Each number is 128 + 32 x the weight over its row's rms, rounded and kept within 0 to 255. Layers, rows and columns count from 0. Numbers have three digits each. The size before them is the row's rms in percent of the matrix's.

# layer 3 attention value, 128x160, rms 0.163, rows 0-127, columns 0-31
107:108110185145092052117142075125091089125149072073175126105161111134115095110149158150133167167137
094:138085120095124095102099081089150151123109099132148147125097198082090125131123144161152048184105
105:115123118038125177181090110099182102126097117135140086065123124201129134121073108096178122079094
105:090100156126138107106068157132167164074070154163131078117080118110114146101139098102143180120172
103:107165117143115085100137047130120140141131114089163160105160131134144097128128141105157149156093
092:162181131064096133147090127130142136141190108115155180132130164192117070143113140094131128142111
085:113058150127077058119169056114083204152119137143045107139129101125116090142173139126112070156129
103:130165203109113122133193138101087093119131120107135125133146219143105112129162158147128141168122
093:150178073178121100099113160159149154093137092144164184171146136166119096137160065166046157116126
106:117144085172091096068192123185077183154183119161188128128151160149095103100160188146145125170123
090:084120077128131124134201133108075134137097149108133105120138144132137119091063161190155133105117
093:126109113113104126177115160139139059111097131088166187120129101179134061100140135100096140153092
092:112135144083107092074136118128173133067133109132113136074164042133089081154129175078169093170083
096:123091170125098107119148137096109139098115100169071157155137163083137086135169159051178131154143
093:136166196098113129128130126094091131148145113153117093141096161026122146132164158105158117104105
101:133061122167090161130167114136120186146177078107129137169144026196160089101141105100125120128090
104:146120118164155165167134134167185153117157110123104171143201129167150141087130146049216123126078
107:120152123120080127123180093095094096142155134137127115128124115156125086107166097132113126148142
108:098147106117083142102075130162095151170120098101122129114196104140033111118144149125155144137113
093:166147192098152054146145133083122088158123153107097170130138186063124154138162164119104110167142
102:172164137108117165130156130108109062135180085110176110094110087195118150130178125120156137138089
104:151082097084139153123077139124118144155129114126132180142142151142134182127103121106105128095138
122:118059166093125115125055129143176133062110160115153123096091142127167141156125125123133148092137
104:144136109129147183143094169131169161100116103132128117138161124196144132107072148118162127083083
095:108094127127110106159112150123028141105137134131169126123115132128130041139114126140134119136143
096:199156130173128116151165115143120144159060194178163094126136104069099158109147132095119127167087
102:130155105173137153102130105113075150123137197146173189171120110148107082125191175160115124188095
107:080199129133101078066150151129110167106161102149131138080145145183121122167166184155099170130103
101:095123098131091132138177146129132207161101129142132157156115185082096074093145127112113161143184
113:143168176136111108132188187105112149133174120168158156128141102146120156129191147180185131175112
090:104173153188140172091129108127181124119111130140134134132104168075133156169081117121146083118133
099:147181138116118142152191122125108138201091108100134149151136078071119070196151072205172086132117
100:136170138114125109111132114115134119144165090129140098166086157092143098123187134118088120150147
103:118129142127133147133109104106093157146067084126095063086112107141161130106114113023144143049171
088:136136151141122086143167096149125124193154121136103109161141129158131158155169128181155139104150
095:124170148091108114155188139097148170143105052120110144100114147164126133175143188147110180081080
110:105139079135093112122093131147118102114172166152181133088135175110121106072145149118185092141139
108:113109201140144091155107147059150108091122091139103127134068135141157125089156164110074151062115
095:119079106138133108130079038112088149099077186095119134168106095100171102117119097152098139114113
097:144183144167139106161196094125101078143136160140102141178139125174133123131189120114083100131120
114:105084099176059113089108171139148164142159101122132153143104137104126116158151123159138180120150
100:146148132148087123089167141133065119156221115112160127146124119160090155170196081168076074117152
087:098106166084114060147125055134118107156136106102117110096164083098063129102164169131108145146116
088:090122170148126110138136145151188150127114118126170151115110195108096108166077142182159101120096
091:152080152127152106116164170157157121100123185198134104104104109113134130151161118113115175083108
094:113214114119145152164120107137154147132085137152176102145091099113132140118119144110143140151124
109:118084075112184160153119157131131071096132168129134117192141144100120166128130135127111152086143
092:189034141099099100107141119136101150158177112102122134105106115120154167152128128065166134170106
101:097157110152124166135145176084125119095097066106129118105098078122100157098115125172119106075098
083:120179105127137120133126108177183160166154149147178119113154170097154153124112162164177128117136
091:139152114121136154101173169183147082138157125146164143159109109127081176141086099202094096133137
108:158126135097187184098135126142098117139102107160094169160110150140088147131091094081149098102120
091:070129120128151088117155092127046147189106082119069138187186047125082127154144127161167099118121
086:171160118110134152095200120143081149142115148176095106098138091153109102081130112094067163144157
105:094077075164103153116100081176079112140122172043165142118190106146164083159119112152114110107119
097:144135133107168083140081114080134171124109112165132112118135131177120156084122169051124117112090
085:111148156170098090065128164136183118088155094127113110136116142151115156141173059127107151122145
122:096117144113120142082077143119123168110040146131131122111123105124158189141108131119124146074122
102:113154148121100094159078113125107140153099130162165143090155148123111084084170136154122132089155
091:127112199155102112040096134103078121121137105117118112140119173191101155095144120165131074188088
095:136166154140123138160138057170104126155189190096126117120154158102138181120147164121117128159098
092:109073111138140124144116105172053176104120149209117178143171127076132123082151160134125117148150
096:154187123102128151154114062140162144125098142136141132185091115108139114141149083087094164204144
087:118083072093134102190121111108134134135135176147112140102126170127186084082165109158103148120180
098:154198144200122139094159126119094085119136139094052124191171156093088119117130037136134090134128
092:077144101076102155104152079114149103123101115149153094129069096130134162199115021111118124128156
123:167112162061194142183099170113143119147068183110111131088065166085116094150079159121147138119127
089:121074087081128091147126125179149192138127136155090131108097091120121129177119147113146188138151
100:135091167151101123130176149172124123090146165103130119162130167098123102051143156125178161140157
099:171114114086148158141090125108164126126153077085105123154150150120118141167060177117163127155157
100:136112153131110137164128142127164093154165070105158111063180136128152211185031146086135142115178
107:100152158121090133115158121223033110121188134116172172128171119152114093158114088105137140181055
095:129078121128097108194141185117099161088132167127150126087171176151137112112096179154114141092168
109:101105075182139154135188115179125157132163122123137098121100140139177152059037140125147052118124
087:107189158116148155144139118115111113166154130115095098119111149126148138144049207113132177075145
113:105132117122076089138111082162172141103093083113074082089108150098093111124121174136104136134041
102:115134092116124067132159157153126129214144133131190151094114150096107090162130059141160155182075
110:136121121156086036125132145116157086089153116126127094113141073087145094108156138120098088120077
088:104080110108098107112096086127104142162201168161164147121167143104125089116138139103149168169169
104:098103158142142088100207096213172121107165111153099107140170179152196136130147209145154125173152
097:163143146095151180116109130100110168152059137134129126133108158165143156105127084119090147147139
104:134191163110136137112128128125176129122144089106161161146131152182124173181068157124165123137177
101:107087202093141185132096115120071093132100088112116095193080100140096195121132111101108144123100
101:164151083099111117218108156172149085157133146087100138130132159104136165152118142114131138155146
114:107112141160103112164192109142133097154118090099165082047137114106142138140117132188151141110109
096:118207139098115149087079049219158174092136120142114162140119141106141151140091094126083117112133
094:113130126144113122157158136168170135086147107121115170102166217123148134141122152172153171127113
116:110153195050172107126122093068155150087145104178075094175122132215132083102142139097105163120107
092:107166094132143175137128090105114140107156137090184109102192102173114163130087113098166140163128
102:117123152145182078125164111149162119093140151121183096075178092140111128192144098173115121104115
088:173182126152099128088150129134166129168133124104084130148127086142152107059091181092139142104137
103:132068082100085166183123108133118132050140116119108201145167127145112065097182163180134131151066
108:175108078108176113194135127103128130150104165107125119106149133130123156171027140100167096136126
108:134164094131053184158131130163140089065148085116081139100118202130121141095150135142105166101050
092:139149088124093133174201134148163096096100162113110112101139134131137128152112120184133139158168
100:128190123167209142079210123125134183075101164114142138103119092166109118107169142137105114183120
088:080074100151128135119069096143127076130084147147115163166161179031180146183056123120138083126189
098:157127114163117119138146149131104126173121101104145112129107038156137110129163095104141127110029
107:137132100142053124123128167148111120121178118166114111146140124133138152074210151128158174156119
104:125139171125065079134133105118095133112150121148134124127126138100134203129138093121134143164117
112:127163105101103131073120132160115130104078144146131140132102120154134143131121079160095173116122
095:146083152122119107170115120121163170133144142133192155089136140147122115120099166098105147130179
105:165155114108179087152107173159125135066113134113125112077103105096062120132076119108147131094146
115:164101153181145090159072132080134146101030131088156139158108148177180179158089109159091180140163
102:125074126135106152111059090191191128145151166169093147112134131134183136094124127128104120170133
127:151155203110113072073118217101122173151119123112161085089175115193093096148152100136116114139099
101:106128140159182114133097092066118131172110163164169151130089120132099152128100125153097108120160
097:099143122133091185134122081133159147163130095157078176189155163222101169090141118154178122102088
086:076126112101175187147058118216096146064133120096139167175110120151138104100140162056104108207089
102:137144083096151107127090108136160078104093169118108142162132116092097112128117110152066137096118
094:105150148122150129067149089110076191138136121121078183152110161155084083144127148088089162176163
119:125126128107105181129134162095149151131088135162129155129119097159173127096092182088177162103163
098:103142108196121164108037061171155092123079146137075161136144197111081119090128138165135095147100
097:170152123091091154098134156171162133170128149116187164124127148151150062158068152151124155141122
088:136113185070150159089141127113110159191167127177087152130131076183136145097123160133149148126106
107:103092140127097156091181105121142109116175127129143089106124121080144127143121127147147135135064
094:160097091087202123164062063165146141167144157100121133124162128118187143187043175097135126144125
093:131136139103120080200177161130119102110105151102164131182126126206133117101123112124081099105086
102:148062112136115111147115140076060119145104061135115137136129095113158116171121148120069123127122
092:120106130104175135142143048126159094152151109178132068148156169130179088106156106150112090177169
100:127118175129096117036157164123095181167147160129147137102137127126121051157105151175109121151134
083:188109110102122142089097159091145145172142190182135112146111125162174143111134102079122115105180
095:117134102108092084127109072119082089129160155126114137145115167078175199085194114069103154123122
102:122068071178098163116151142180135083131167094078121129137180132139135131160083140140149092164074
111:105127207152088087106131199132145090122164154133121120128133144073143134114164115091096100123175
107:152183113130075090113142174153114091087090116134136121170131168123110069209080096194121103148092
099:065152116117137094084140132091108108131114151172099085169129161098123125108169114135207113079132
083:083095094082100138102213151095121099109180081143100121184108146174179170132120120136102138078118